Weights of a small transformer language model: 11 layers.
Each number is 500 + 40 x the weight over the matrix's rms, rounded and kept within 0 to 999. Layers, rows and columns count from 0. Numbers have three digits each.

# k: layer 6 attention key, 160x160, rms 0.141, rows 46-63, columns 0-159
# q: layer 6 attention query, 320x160, rms 0.148, rows 79-95,111-127, columns 0-159
# v: layer 6 attention value, 160x160, rms 0.142, rows 32-42, columns 0-159
# o: layer 6 attention output (transposed), 320x160, rms 0.133, rows 64-74,96-106, columns 0-159
k46:539453422526458403446498505526448553497516480518499531570532557473500553454447459500386535459456516453506602428478530496544514527496507485541557513491509567483614498432541530532541394540498458491530459497471547473530464508471507431455522504437561531453478455481486514503465525473427481438566538498424463532495550453506496491534562583551455564513519479466568510479502451447494474478547497399502555505501498515412474497516513485510498590502460496416483489498485488530455503548520461
q79:511484605475508456556534477437469575493454439499452589433509551496484494486550462563485554431524563477562427548477444458470487542563579502514540423444534490509413563519509476509530493478490519494483488485485403492451523453499434415529566458491496470508474474560478527500441483449422515490493478524546538483461557520580438549522562504490374528546500565487530482492533480478585566485499528508494483499465468573529530532592427462513543510567506490530568526493520475463495499460531524
q111:534433525504510579469488462563519482516428494586418524464493481534449450449518591493534532525528483548497509562559456526411422497432590535458545476405573497560454505560434435524576525476458474555508516479486410483476517468544463560479531541533527499567537551508541426497532527589510512619502483548483583566472490487484538464511548467502475447565637462530420480548599467458484463446509539456530449423467544465537463447478563470494509457557540537627521472452551483466340528464503570
k47:427489419456482540518493376530497468455511582438492437445415535536517488486460525509550496499533472473461547502548453518475414524564507539474433505422517562508482421472401481518526547494474457479589526467528482489511461444509528610503499551483476460452413471533502468590518590560469428509514517504488518499509524527528513528469512459576523584511447463507530503554533492465491493537425503573513506514483557630479456485416519524530482568555513463411528528537490458415508490544529535
q80:470494493481489549435454475533503468511556486533557437573462524487521471514446494482588439483554515509485506483543478530486541485488477480528484531501478515529543466469481475538422556474551495518441498461495508531509457531484554554513505495484455534482521511487552497470531497588562479429528542466438444526556483550415446429504504515518557533492508536521481499539464506553447519528511426523535566543455481512490514492512548522490453423438428537511480471495455491538500518519493441
q112:501490555545475412513481546483477564457599495531520446582425503497535520509494481494528455470475510463508483420442539511536570470479490463539471447471475544479535472505501536485502513545477485493442459501561528532479425499498543539516496498461489550490482481473473536568438478500538598435571495462453510473556560465498501491415488530538486537514432517507493525470399445543537544481467481595525536601504486486446480528572451528534473567466482520453487553527480461548551444493499446
k48:502534552554534495475490570446445532500496391482467561516622517453531518407543497506471532508410486500537461469493486500440499476438499536531561587544510477474475551441541497445468465505541527472556405504533541571535392469535466480484543524472499537449527482492507537487501444476534551499547534520487544465509474482422537462415503483444436434552474552564552558431534458468488531497562457459489489556471497447460502477583487483403507513459485509540488456491507502533451465520533504
q81:495454572486533601491523418472485440469438503533479570544491519480458467462498547464553507467505491491495543477522503491487609522473472517486461556460406529548508521555516507513544452459469550468482457496469433484536518518537499449485486451455484505478527543523515522533480512517432440512478435494485500479487470514515459513451523463522517490513499492526484496446513550533511505450518536413523592549521484450485502498532509484501498580473515459458535472493455533545529491457474505
q113:527529570550495468536463432551498535440498553533452566505447447454487486514594457480587485535543467540436480468528505506374495483429525460549518481468531460397509532478533554554492540446526571506490526518437501475476465500520515450480576545474535450509542454526503574490465521476485480554540520495476434485435486482477494483521538513537429534505506496438556499508481512503537508443537586429499504528498456469476423512523492598443431581482551500447497459514469488525541461506547533
k49:495482516524539508443475505535490443509445503506503551559503507478512532481519487504443534466553517488555508491487504537513536558528434542505483528580542506496570557473552522501542458471501496433458447473436554468508450506470486431471487507497517486442516492494482497400442499532520507496504518471557484537572522519477472470467520486541492456506493450451512502438497470485566462500552527367497510497489440507455449565525494450459525583442478490431499519467493579575517490479544466
q82:561469449544487540510590444493503520533476484421540506443509521491461508538576473547439569509531492495500475460447479523446483505533482488434501471485467500472455535466498407577534531537504532459503507543509601490429531534418463519499545496505499517403529455514528458491496509484515461531564502502535565557452545447561587507486428520500475458505535518489497500551563477436540458593455535504495428442571522463512486457482456491499548455545504515524544446527501538464491449513473477
q114:498534460493461502502514508472510453581443523443593525452548499577473457493534559504511502577473447549485562567564535456496448494536462564574467510585447429548464560581460475440518530533472410476451439537506561482475513481504501535508521458475455604472474523551487532563574549495542487493450473449522532485517533475512514535415503499470551486487575480528440537521564451472490482536460410436589517472486497490502469532456469466510609388515514522544507497456530535468490463492478460
k50:475472448423421407610405505485497512467560555484429504435453481524537519494520431520529516505443538514578442549550490534500517471483530473522528483450538526550499514524500583500559546479476469576516573562512514487423479517504494636536509449517529406553565556475497539482492542553444523430513473488513518491463553484534561549484432489402516507474387446563558512497537548520533448450508501548513519440519533563458531504511469562593482440549459486521539552465391507464484596508450567
q83:520457464569516456492500564468523503505537445595505491528541464553552458522506504475512455471480437518521551509554463495516496529548501504548576441442476576503530539570606494486487530538497445585488499478531494499474477532515476423461513473520441528582510553504509494468497549502457544487485468527446503387581543527480477485482476488466555465499569495482483512525499512496454490474463508497524619539589529483520564509529515485454441504497481506552503501528474535484467564522489532
q115:532450505534564483514543482532457516448576568547461482562526510532448523568497480449503441469559492487494492486497466484499502465494522487516518459482554469535550505504542537538539582505556544505468491470478472530531506554477582479527521550437519521537491480472522481500433533534456533486607492471432544510478576527450466472490508474454502542476449465527520459482441465495459541437392463456491443504451490494499511409567585560417502501486548497550465545512497431495530478493477500
k51:517532453530540564567509435456522424494501444510539516546449526594504495459491448560508504484517409462436495506457480420511472480483563489537520507507539446567513424502513497523552443530603510493522481437535494489547492518533632532417565491477413544429427461508471455515568483484502461532513519496391455473528542507461533481516508484564579532496553512519553572539608501511433491559534485538460443494482401503530463471484555464517526470539449530511452451559534498450497502447513412
q84:482491434548505503478526529476514490590539514482540483473543480483504509439545484503438462592426449546520472443469530530450525551516470496542563483504443458471518485517475560444429439501520514525530456549467521470533496564469472469513523552528490490495518495487464493527525458459490501494454461491605502521485448455522489513486440568557516460472473475476466489366523465477490501542530543498452566408498474476464508523504471523503525498455463537547460493496533553528511471503420522
q116:536517456529490564487529550520521422504461487487446500444541544453559479519503519504503575494484455523551462527504473411470516528543487533477484531580451447559489501450504539456472496494558535499524477473488585481479532519449471460541479455467488485486474507525463503475540487540496499447410475516500459517449505560562588458497452510484545467515413450517501497476598522524529449592553562424475523423560433534483482568493527426462568425490496487531531428488536520502453443559499471
k52:495522524502503485496476513546569473466544475482456537513494447506516529537534502468482479539563509482439512504505498538481509437507490510472430487563470525489516524471514527506544562528451491564493512565499511490474496548474480492522509472519494495543542470479498518491461507502510574513541511487539482528540509449498537479525514515461471510464436525463563466520494576489561478519544485530532492516529474481522486474472469507517497408550481497514529558468469501514471508488502524
q85:474516417453543460439452564505525480561553499538518515534539546484484447497481544502537499553454502521487462523487487537514451506463527492436511521495556500554521536492467478519501558557470493515500516522452519451515464549477537556468516489533477478457482525519467483460529530510455521520490502519423531507450518443492478528564473495497550495434454467478528466445523542474492508494432475498559520466529532522465484508515555532513513493502448550543449464498450492513467499509469562
q117:515540456471538441542498415520500462497476576483479494542518466472547528488528511497466471495484514480479536518502471523517441508560457552523477517514591526524530474396559521495493469509553479491511541516481624562585515492518486509502465493533503511471491508489483508493524484457456484473536554491563476494437533448541500534536506525527545557487453507517566428456457549523467467454472499421545461542503563447529525479553549548536484542585501578428457482506429513422534513513489540
k53:513484439457425436578486432488488467493484553522593519517514457526527459522421511461503515468498419566513491480431570400495505484437603472502511474480515446584523436477466485558459536526479455514516515518443481533602490546524589499457514407429495519506536474503549468602551548467448542557514519532453459404409460466508424535587523583495549563445569539589505569534522502529443522451476479553463515536527562507544541453453484578502504388543467510507386429567547451487515547506505487
q86:452545427478517493450547469527506474609526463531544466550551557552494485548503571593484445542500537471534462379489488435536520573485551432511514581502485490568528444553543518502408559414489517513448473520502482494497441527473515468524460553465505541509553539469520558473489449501495474479458460476546511547505429516600529477531560489563468593486475450444488583472472503563532468494534425536484563526406422560455590480521484489539503483509509541505492475467467528564526542502524443
q118:497423487492462502506456582479542397486517460555519439503464499434537469471521451467533488479512544502481399473527499483560563556430510482515564424475481500435438457542451473532480527520548466449400511447526522511483434528478579467493518477474493532533523492529550497567485519527573573481493526410459509462529477524598538388585536523553454573485468386500574435482519497548551434521591481548430513490382422493508503538530418520563491598436410586525618454520477449543457459501524495
k54:520464559543489559479469458461486466400566516454453515481565529453510556558504568517424478502542426515421495558484494451512428489521471511520459541541483452449525421467500581403479554458512431517550526515482507502510480530587452521481493436461510440488503533544541483499520514487500570527461477504529533551500525547520564484520475445546479440501488544402457543436424542525528424450513466426495473564457499540566463477507497488432492519553511426572507649409485444507454471512573534
q87:522484462479544479516502477545501463535539538499538548494465491507524503462562583514499510561465457526505507517497515558531456520486546528508540497555513438459559489451438522572511514577465507447498530531443550460574515508503514500492486532595474471492519451550459462487519507478498529494500509517538505563421496346469507557587451506470508499487483480532467444451500458472432503480497569464504479463493532469504424513483526537429538520503509501544444536470481542531461477510460531
q119:525509425484573476562537429559529466514434488477488555477463499490515503460485565456387517483427482470548530553539473468480441522541417554574476548510568525532532506372525604562454450501508479536512515512452536535567556485530486494487421504560467532470504499514498522477530534422419503512508509513591475509434527433515527562482474499496516556492476526511538468493552619521419499536500539437596515512496516456534477483495581562488528468565552533468522480481470555420531496495518503
k55:557461505438402449524461495535499444526475499476619531517525498512500460574437450468472554469507472595539528524473489478423534547498497501468486499491533455510501510466530521529553493454461475446457497489436517454569573618484500553393501416505438432488527497466529459549473467505447512521567509494521479437466557573509478508498493496519569468470560458560511499488504461500508496463516497518522478510556493487508474524508461554432448432487545516442476427567576561556551483501488552
q88:521563404566538507485459546454558456535540512526510485510516472495551408448461415514467506556362549522488478432519507511404511514563463470515507498511572425587496439515476515420454493533443480570544543578522472508489518545401499572513567501524482505477501540493430504492510473462538498534496521510536514448534432565542488504529478486551526454460471397449577521456528508551471440514488476568491497433435442484487507558555491569471480450470433516494469513520533523571480458492441530
q120:514518422505521587437537516482513459456446444445463471546542558424567522483437489543503562469453493513573489495476511466527571503513511505440467518524506561542496450473565466421529501528475427500493520519550541462499565495488473468535435477436520470468455499513467418495546458519509408464441524500493439489464430557521468484438488419497501473564397527503486455461523529535538547543539587530452512495562504561584473498496508469540522436510485502526492447511554499481472465584493595
k56:472473445575488460510469485545531486511491541386452509484498463514506475520518492507454479585524531459492529445403508547513491467537472562477474506563444494528506500438525468494492560508503552595477461535524462536514512560475460411589484524483516545528552484516549518534483555551533586476459511578473456492486492407538435497539499558427512566454492548513503484498466490549563510511520468523513525508523508429516535423400477563506495469511409469571508449425540481532518467472469455
q89:477478542479486479540530513429481549486475501537561468483581506532487464514413520453521554434611529525536547550500553479523569499437487482516492521423471583542479564543511450518452540481509504483487472506457498474441474518520528545475566486450503504499441489490527506466495541531432553511489509549381537458452545535555512546500594523513481505488568466493481570511533543489477537472438500514522462567576551518513552505531499465497539494530503561492482462485499520484459542487454475
q121:466558503528512408509504471472424520506517549496500527517511431481508530534496495497491437494604497498530583526511586514488477429452461515549523499489525501517581519513545441525464548475538551455475464578485513562568531495552578460472512506489535479463414547527444471536452512492477535468569493506513506496435475464482458513528462517579471500497578451489430442457424516492449465451429468457517493549485471432510522501542512603472488514522544506468381549495489457447524576508552458
k57:506528466514566535530503453445391523525523517543548460521495478531503511408522468526536502480518467537557438566557550465481466497463547469503533456502543495527567431473559539485443492527522509429483445467483436552539478523495565496419573482443447507485498537469505506501531454464439428487453492490433482484420523502548504591506509494536520534460503518462525554501499459546454557420506484546451571430454547568458425518527547526500476564522551457477460483544535468529504552419520495
q90:488418540442526581495565511502517439541484567487531475451463519461484476489519595451508512517617498518520485531522527479525556499508458539428517534456418537440557449465518459580484475491512522466475487455468601598594486462535542445499506508540466513451571466533513451482501466497448511475445486435478562533449596424578498498551482570485547518503471508488483512424467513467447473492575482466530536573529532491474511568468570474558512587513537491607484571436415551421473451583481441
q122:503512431510446513539456449528414537445579497490472505527529503492506558478590516437565522503511532429525490513511442478432521542442585491456499481519510472550536480447462519562495560467491546551490517399474564540500525535495507541497519576475440523514534478506416530506505449464518579453493518428516475505481500457446454489523474565420460503490473446534530556439481490433475480535569467494469482515486478476483542548482524483588540504524465533517490467463501419464540516451523548
k58:513477518429456455609489453515442539471502484524538484448521420514518470498485462555413581442419516508441499561592509494444508460478476518491530578472502550544435506494510469425561488459551433517507492474448546480575506510464470513467558514442473470496452497548579508566484575477440491586521468472495474511406526444417577580546490507549515417502535469576581497542489530501542517496508505552545372547503481533504543531597504515450448553564665496394461561510451570535478560426529578
q91:576467490532524499485563518428535407448496496580503576486395517469514457475421401484567530454425525392543526582459460539435463526604477453468534532492485504501473521546531448510448550487462547513505515519464487434515480461464441528502550437494454448522486526556430551487476520472490485514558535511441534413504528577546449438527554542459495500495473522498563567471498494508512506409525455510533542551479506535522409534525480520535428498506446503482486498587544519542458434464484529
q123:452538509493505582484571428543377588447524483454503545549468634441539533501474531540502562493556467413518502477463428524516465479451496484532528489456537640431544496516554426512532569508443521508477541516584505420446537414532433476576458554459512449502520467465406447467409462483516357454529522506569502509527505477499486473478518473480426479612474496541372442522491539536583563443551498577483516496576537531529474431550500526560464484536541532495436486535504495498493544460514595
k59:465475492549596538587487420513442467584407553403459501486527474572481421497573520536616483576451491525481458493409471548472517527521538607528498533498535505545426478436431460487477494446574614526496441463542515453528565490515490400574446581535474535436513482484503521532530550535551507512419464516487515546456558481559492561487527453512491526511488474582478568537510374581502581618444514606471488488487564463529535541505486578454481565450525402469532423536471604493558447449480525
q92:556571477522521490584548518505594569501477521543460498428503492545540508490509514427429457517425479433516514568520531532473464514522471559489527506538546465451525436455508606416518457516526516513499605513515470539599507510439549505554523506586568513533447498435466467496478523440542606586505434505528511412480502463550471518527458430530482458503494440417567494479490500465465364479517441493537537495568473442513515549468475468496496565501502478554525586514459515488464490544439463
q124:482509444511583523446498483494505545523525461442432599565470548460482514544437516507453488447498484539549449535571498462452539472491537585478470481586517452518503507490511515454479478432523518518540503514491457453548610572516506461473484510493544470495458511498488465464530486470436490595491478503484449513444470481478422520516485460452453513453437485486555510458501516431494468546549511459553496490533489438547556483434529504466512431515470411516477508522534499488502526531441516
k60:493529467544445485514440484515477586500451482491539464538477474497444512512458442462394496469580566469522629422443502565488510543523515513475425536536444501588540573462540516514563407501517576500448515436539499546521518548453510439521490500515529440467397505532503468474483505547510491499465523497420483487446531545507447498515479469544549463520502487539501426515562480475540526462548519561518433467486471562459556524472524453531478487483549496437433469463500542613527542464542485
q93:555528462477483500515560416472539526488536491506540562549493468512517437528462433525536524539383552566478450476480469548545485503471488500447525444488572433540499528520455416500533491516400484454464532640503448483428550454418503487439439453448585491507529415543490469529463486471530475533548440433463529516409470494498468523547498472523419497488556494511629510547455569439523462520382579454482404449494548470542536528541477563438536527537518513448522446517459454463502463491450557
q125:495559488508509542468519430505501447504473482366505569531452455465464496490464599498443525469545454527491526562537528536500444489496466481500494536459533551593542494480519515470493490537524418491508489525452527518563535418465529514483422500550456508490454502531531451483550536535531409451475530525560458532531472449428569536494495459556510554455566562492532440525533477507483516509492519430543461561510501506534519509430478541466558487535555513473538512479523524453479472485494513
k61:495450424419428447581430535517465472485464517437480563457481514515478534543493460533498539481532490539585597535496511576506565526514556482544424447484492449453523511592463492492508520398506536420444528516414514540571516583489456578507481443501472534483573507474500441476442544565423518430501505480462479466439498466550440570498498523504482594441491446537501500492532447550545469465425555570459510514525536507516497552463505571527479511395458480534505474503534509545509535520446473
q94:468459517528490441494524525468516531537508526499490422442476573533514538484491442510485488548474494467494478540498497494443471550570476468547489525524496516516434531552499519403417520474526533563524492491518471472466495561471491500565529569475441490495419576433464536564555513510488496546464535505491491439534490534506537525449508512530496472529466449507518567475547427533509498533554485501466502479459471506494540482497429507499499441457428493525464469539527527499538521470505456
q126:520432493565485540495530531478520519557578519519484449447566592525499498518464468530549531492548556449545486517474471439532547541508491491440475503547416438459478510542499394453484487464471542474540505495541482427471512514461502512543483488436481472525511505483452499467446468498557509500455470534427583487517517539535487501534460496456545422536457430490455568508544412479528434527557453503479540471470495562483532555544485414500557476482467455558472501499436500563466479490472411
k62:515525545562547570489500475426534515471568510474458498493492461454545490493546556465558450595520522460470457497501520544442455456488531513471496481540427576462480490446452457504496507566474473564543530568540472512380477443524411475529432475517535489483477512493423515470544524500560487507570537475499555518583472458499555500437508476466520470507462572435541471548533584511501512527509453521514548496477519459549516443474496523513497482541472521536506506475452513478464491492504578
q95:547518480555512497468451553517567551526493471494422453503558496518488474549490378482443525521500491507530487507504504519508553522535480510490487426506449521516459540522499518430557411503472464554515496540583541589477500506556511478473528477487536481506494484468509518529571449463478532499484460438605506502518485500496488493493516455535487437426542496455473451500446523413564465575475498496482497491531510494506565500503534493533492546489498516456566512538492517470520505493437512
q127:467497479479440562469479580464469499500521481496428445472507516546466488528511456483602552551564551546497487446465548494494597498500562472420482427549462437510460540570512446407548491460522548497527495513544481514461477560508538453535593531402523439540486455526496510499537485565522519497447449470458492522477459580437476422453502488478547478477497450498480498510476476450558520522490494540446521509558467527495456485442488413502565498434483468556469509526535544527475503527446493
k63:460481536436550494490495511530515537403600471524455500502422538514417498463528528522464500505549549457498535457520494481542499414507473525472466523536517502480563507540513538482461529530513495470480541551508465547456500451488517476563487536487507517566539502458471563449496499510487500461501463455551432580532455465450491487542464545434439578505425488544565463537576550482494482467460549451478506478456447485540517484485544507585572491545504478503467586421394470492513515450458535
v32:478546531518496487490380409497433467503528518522459450459555482468566523503562516441474452474500513537459451506461588560475469492501529530523461496480478438469530493522455526462543570517512544578520511531511530511472517503539498446508524475501551465442452512512538506529578556468540543533471500551569451448486442501508561621492440424496541422484514559527524531490549512546472452489501471506484523523452534503526508483491496497476492483524474485518510491502534490613552592537509510
o64:475495530491507488515529446496507482461466519541511512522533419507475493505548545527453466431503472460464580554415519526485533507525575486482541515558493568455441547443530445485515489482482529529469492496459444474437509499545455455557573481511534420531450558464459566501459467490459529492530483494391509494540450398536472509500468430487464459530515533546422590497491454487467543519512523499431515554513513497533460535536408476452487489547499509509459476590499468496516474499528430
o96:484464483483539490500565467515521560522522490450458518471559511550439579511457528474537452497462548471490493547507504488474534481546495520507486523518513510469422511589493519497595514485562450449525479541524448513501464498480507424478501514498557474519494504445497457511484446526504481537484457509468590579540499565538443492414528549467493488536475490534481462549537548471512475583490447522506402495518500549511535445476496530493494511495488394549503497556448537487461553452510529
v33:516474633487510433603592423596497489478423616535533492471553506557522480548551464514523495526493501487498501568498507499534494497542523427548447522525455542558457432560468537543378446483454491460442586473471449523462441489514449528514492421414507451499497504566490493478461483444474457512502453498545479521454529560485498436499528536467464485488455408539446481505426527462486512491524477508481494475523467440472534544483420516528463484475542492548499575486518445493489435527475482
o65:503438498466517516513516455511490432504553490531521517429498549473476569597530466425489546438458519462520474496511438519510524526538562501444531474526440501469512457609547522467500486434496442509502561508533489518498476551484468554482552531499456525535468499502450465478496506469484502464534548463483539476562584523531510517502487559403477533506442487390479525508483472470479469442559507485558569509494514464550503530496539479531466576508475494475562521519516514454472510510454467
o97:493507476477507578487401463474487443466543498514489464473534557466495505473481436531439549484509499597472544453464454546396521502481550468454474484386535469538554474500507527443501468473486450475555506453497513467555481442469511600481520526531513557444527485475434503469513556560575511518493559483437460434435515536461528518484495497490480564438517511451492525457541479485485469457508536471511559491521489551480435533508508455595464473466533517488535513520519484518504503496470546
v34:452489510430509542498440474474502483522477481448510494532457502470506473543521497518576481506505488524505505528540528436493568473436487501501484470543445479505541476490535501543508545505486506448534520569478527555491426550597512505548433465477472527509488463465519494523521483575500461474504455567489469494605408462540502485482575488518477553530569538547458468492490437480500531526483515487545492477549524496494493483441495439558515518542507525480463436453451549485524542472510446
o66:492448520479604509482485475482483522521519497530518536546491493521597450530479514515503474564539437561443478538465614446481431542511458470494471416540457506456543453507502530534513418484483489533509490486516525514508551450575495491535466503539532504633480484454533502476543491480548527555499537475520461530474539466476461471592473517502445539454519502521458498442588534515500474447507498450446486513515504515535482442449595436508454464504512528498521567480452516478520492471530486
o98:515478489497522482519534479533481558531489529465512489536531471520492504477479529444553440509550512520535560508478489490504444461494538490460549493497539514433452478550457540530497538536533504538475516473453447392507495499511504487534502479519493461502554541485497514510477520446537514518506476476518557542462520396512455550549467545486538448501515527534511520516538477562469527441500494515448525408439475507531485455548513534472455522527477512563401553494523461491534526539507445
v35:513511521549507521512493516480490470527462543507509470442517491528515498483522444490483506459521578504491517549481544531427412541498463474465512516431518548511476479514522513520529442508559465525488530468458445496489536523481553465474552538461494417386429532568457486443512582415459444491499561498448556487439534549506521485496488468552570451503409457496498503577505608518503498490501407584516572465483511588406486493540485577510518509526519547510532537541485462507527538514531507
o67:448507533488504504468517467553486467472584498493541497484512495550413490566522503547557534411528467491537497552446479559530496532552512563551554506515462467545464523499478466496486497448513439435543539481459499538456485464516486488457522496458472484495512417497534506466494506466467527493505478459449533482515486459485494591440469515414580452522487552482544520609515438497426521504460501556484547534478512494531523503540454560435476561508496549489493430538476490544506494438461562
o99:458528432499469515529507412512473465452512515510555504450515519478460504561510462540479484512475451463498449486510482562552526517478552563540490526475479505511516505451462568507570511466455484477540456541579552579513464532529464540489467545506525591553467449544475443510563473556531529443481528507559460513546472553494534465489492586417485490513462484471505462481519487439414468506505569462511445537536564437563520527549519484531514517529541445442600516485490530438456451476494541
v36:547509534532522468499469511565505463428494569489537479479533527493595519519517445396500518461488450480487456473494578507528475581509565482496463558522483482442521449525484516448490535524509517521446538495458476507568533522499432475517520534541457551494495547497479533550518515480530523521527521463465476434445480538458428559483483401433506473418489492526511547468496498548485527481453466541500556458484473512532476521467433549497478434471533474564480507470585409556504524445477511
o68:486550483501422506473461420540483525480490512546411531484614512443441532470510566562451515453499519451513493457516419539464553530510531537513513536519511451522465485506465531484569547526529529495457518495471513458506481533497449442513500465493512446467559512484460591525528423488401449520569458472451533483492505443529494470468485536490454490490446525530466512449531450459524483461558544494524567528472503508509525513572498479534526554482508497535501476561555576485526491525465501
o100:474480468499503512490511454469476526532529554558440510473539510492472510511522500506480458489551597557492441522495495546516559516493508551552473520492510454489447511491491549512531440462542443481537498532576505514478469507509484487480524419539544472524484444454534483501477500488524498500497526558524506549554475568490466489344498530482457571507508502572460488497450500491520467510583560460514480483505551449487523522515554506549501554521540449466610561536513622520488523500566495
v37:474493520500505470549484456465454584442527560453570515572416477520554442509495526473558450560457444477491510502504496499568548545459518499504531471507507474504555508547474496465490604489509506485530499517550544473513423493489479461487468454493496585582499493492451468535503518606554478490523506505455465491472504483501484526450479535434549534416492474579515545510444505471491556491473526469475539476525502497461505495437488529534458584490540429505426486520495522488518415512457614
o69:537467511485486549495537479473449578507460504504500444586478508506484515509509482467522473517528528473523515505488463503458523528414462507485422452498487499484538521459502550538528468507486529547539505451510533468434464492504531379499477542543542518554517497550478532499504457511515515554480581502502516571500485502528468452455568557566453502520489471559485466461596500467525495473566545489427461453469481547470443463512500480512541544499456424563436521505591571519541490480543452
o101:545557537480481454480479476479463489535504583476429509495488523420494499496443488434465488418493518503489514462476468573467512583523536483447489517480515485521465503395548520459484433504496498452480516490455479513508506498523505456451503468569487410490521428518536546474530496472536457510479497484450510540454497517512435476363470473563485498541503442519537531478485530571468517477552490482515512461495480485485521520477553431538498511553384470482505503515585514508563517573558444
v38:524461497497502571562577447469492544549474600466452401526480509584504447560541407563513513453443520464450509501463445486529528423500418486534484468488478564545535489481602453528585512422554493509525512524510439490470490495456525510523493519582534449533498525461499470523523564523458474461511486483470524533569445442500516583523547484509546481512514498484474483494501549489462538527475511483539469449593520443496512505524492478510486577616476536386522466478440518474524533452485504
o70:509501522471555542512511409467520499540586437463496541491452510514518481492570459479579507534479418583529531450569535575502493551432578476462476491601526522483491492490555464516509454478521530466468493484499539496479528504550465453459522505491564529556518454476518479448552546447500545589438491486489474583519453536504563494537423502458548527468506572535551499491511510507547480458473515528473510528442482518546480526395594478419516474523508542526568504479462457552491521497449535
o102:506529427576477461474464478486474491503504431507471554545521529551509555425456475504518426470482495428489544480584498518601456538491535508471539483511382488474487581425476575514473568529455484465452462524443560478481546587512493510500458489433493516464488487576445468496572503515478536522469450495559460440506502479460507475538426444513580424512519499474492534518466461511459476524481469472487535476505528484586483480572485486486486461531517531485466559471502466492499429531431501
v39:542425481504479449577456550549449463540503479511460540517491475600533478511479453502544493518452418465498519492540386469489583454466503483502554467505495537474479525497580521562432475468446471559503518479565471454538450459441490523525535483507441488537542544534514493481482443467533484459527435468514489500470546518477501455533518509460472507508498389480426439516427443479574488555481558512531487473552533493511498556523484551492396512511519527458511471461489513511483477463567556
o71:530537521501495540451565572459467473496493479447530561464485542542539501494438474413461497553507589524547467455511463479458543577523517476483458497522516473556527522485562532536443447512532474514539517499420537452488520507514500454464458504487468538479458503494508481506508502551611611525512511469563545479490510621549530468528532599521493551390446519494534483430513518578489448540571506502521528496490522566484467475416533478493464434459473542481531450481503529544470539507513544
o103:533510538524462496496488464489532504454531526491493487447525567421515510515481549501472550459493521510472574452494512425410456518502493481414445482499533484568523501491535459491485472592516483485532531476471499543428570486479537566505500508487509498454480460517401535502491547517427491499512525474478494498430493516492463512494490492543475513546457511452508555508479580520497531475474484498542555512462416500465452507552571491471487479522527478474468470531568513517519491555483515
v40:482532492433509516507391522548508444556437497496498458476538519485507497561547470530449460440507529545558484483527512519485522456459526549517463556521428534511477509473502456566491478521485495531463538569455528512513500437514490505528446489482504471531516481520575481451556518491515499500473473533495508509519440510492541445481491488525504479547532531526411485474521483554510543513456450513563445494515519578501519530566507504460526451489454517554483424518489500573544582496538478
o72:456470487521528531420500518459485452501548553583516512486482484556557475518485549502429468537519495522445505566407586502549470557582554462484528517571501484490525520472514458542428514409497485481496470498440439525468544452525456498517525486502537445545443494428492489496538516478516574514523517528524476473562500459513503504492482526481457507461469514502499573494486538592496491461518501447432507458476516422567500429477502477492487494478525548458519513451442458417513466495500473
o104:513469492530537482550523452575528479532544476465526494499543483509505539474529566524572495522522541508484529533445507477463458443505499439482553539521556480506489474575411554528583576520509482551520473474519502475498509536490533466500515496496503481513541551501456497555450480539520530547453471445478491551492513466511460575491532514424519469478491562522490460534522512492483490479496530556479541496503464483542488466517493542464441533509577496549488524518491489452455545485464469
v41:484477514537523483478502479555529528460525541490497490567527534510531495490473537470507513519451457479495482418499553509551524519494530432518439510503553466486526478495449491515534547490462518510496500515532530484490440439491492450471514437494496565581522436442446447511468482491523512505511501466507470536493521484485469549496502529485527479458469481520557490491509495480526457456445509496492522543532495437455432517446456525497500461441513432515509523485479456501428471524481576
o73:525494473500457505548486500472504469470476528543446483526476497464490550474518466474456517432484600455509487457575454523470535483441462525508475480529472551479525538535543518535538545545461522472501527500486510456532512537483490450490462487480508496462507557543502589485445489539419485475509539536509546522519515518521504398531561536548524463528495465490460571451488488489471471472598513489467536509523439565504487500559474486500523556507475474506479479534565545503518483546483443
o105:541493540484519476489486564455517473495480520542441530479461505458517519479474487440419530456512580526462469468505479572487564537521505521482469493476458512534514499435560479463461425492509492492470558499479502494523557495510514522436474504521526478443487459496531543491446501500457429486550520540446572478526522542486483530519502474552491571480492448482522538495486493540488502503528473477528545497521473545502513529452527464518509525501475521481528502494577565554520524559562480
v42:500509519514535493518551463533559525484499538473491484504533526481558540467480508446469495493581439459530457477569502511530494537521503468497480520512506468505477469476579509516524498466492583490455427500468436564473539522608545526508418473422514525447526468529450508498471522485476447584452489503513457515526565490534561550473592453551489532450544509505561484546573473570454499425488465578442572504470488492483440417410538469528566445527518545499522437461549457556453543431481443
o74:490468499505464458534480459560511529529452497515432554484571473435455515493536551568451575505465494552472452474486501493550500451493509508578505496521490605499519448608513492497621539511552489415526434548558502539569455470548485483469475426494457550565535507522443508480551413492407426463519519523487547549451509457509507509654475501473450455537500539496474498507482451466519488488473480416520514558549451495532533527484508421543517561469540527533505512532474605529500473531472524
o106:495497528474493507477454527479499497548444488563511563457505475501464472572483451521495478511482523512484432500472526476484564461477520529581536442486531520485533526572510487489495469506546459478524508540554480501551436484458441545501562455545481519473475541472511473476540444493484451485547517491538519427567503474460494476587458560455478507470524535489512535524565460516541466523486508475485443498542523494525458526473475458600520524467485521522515490449499530490488483458512518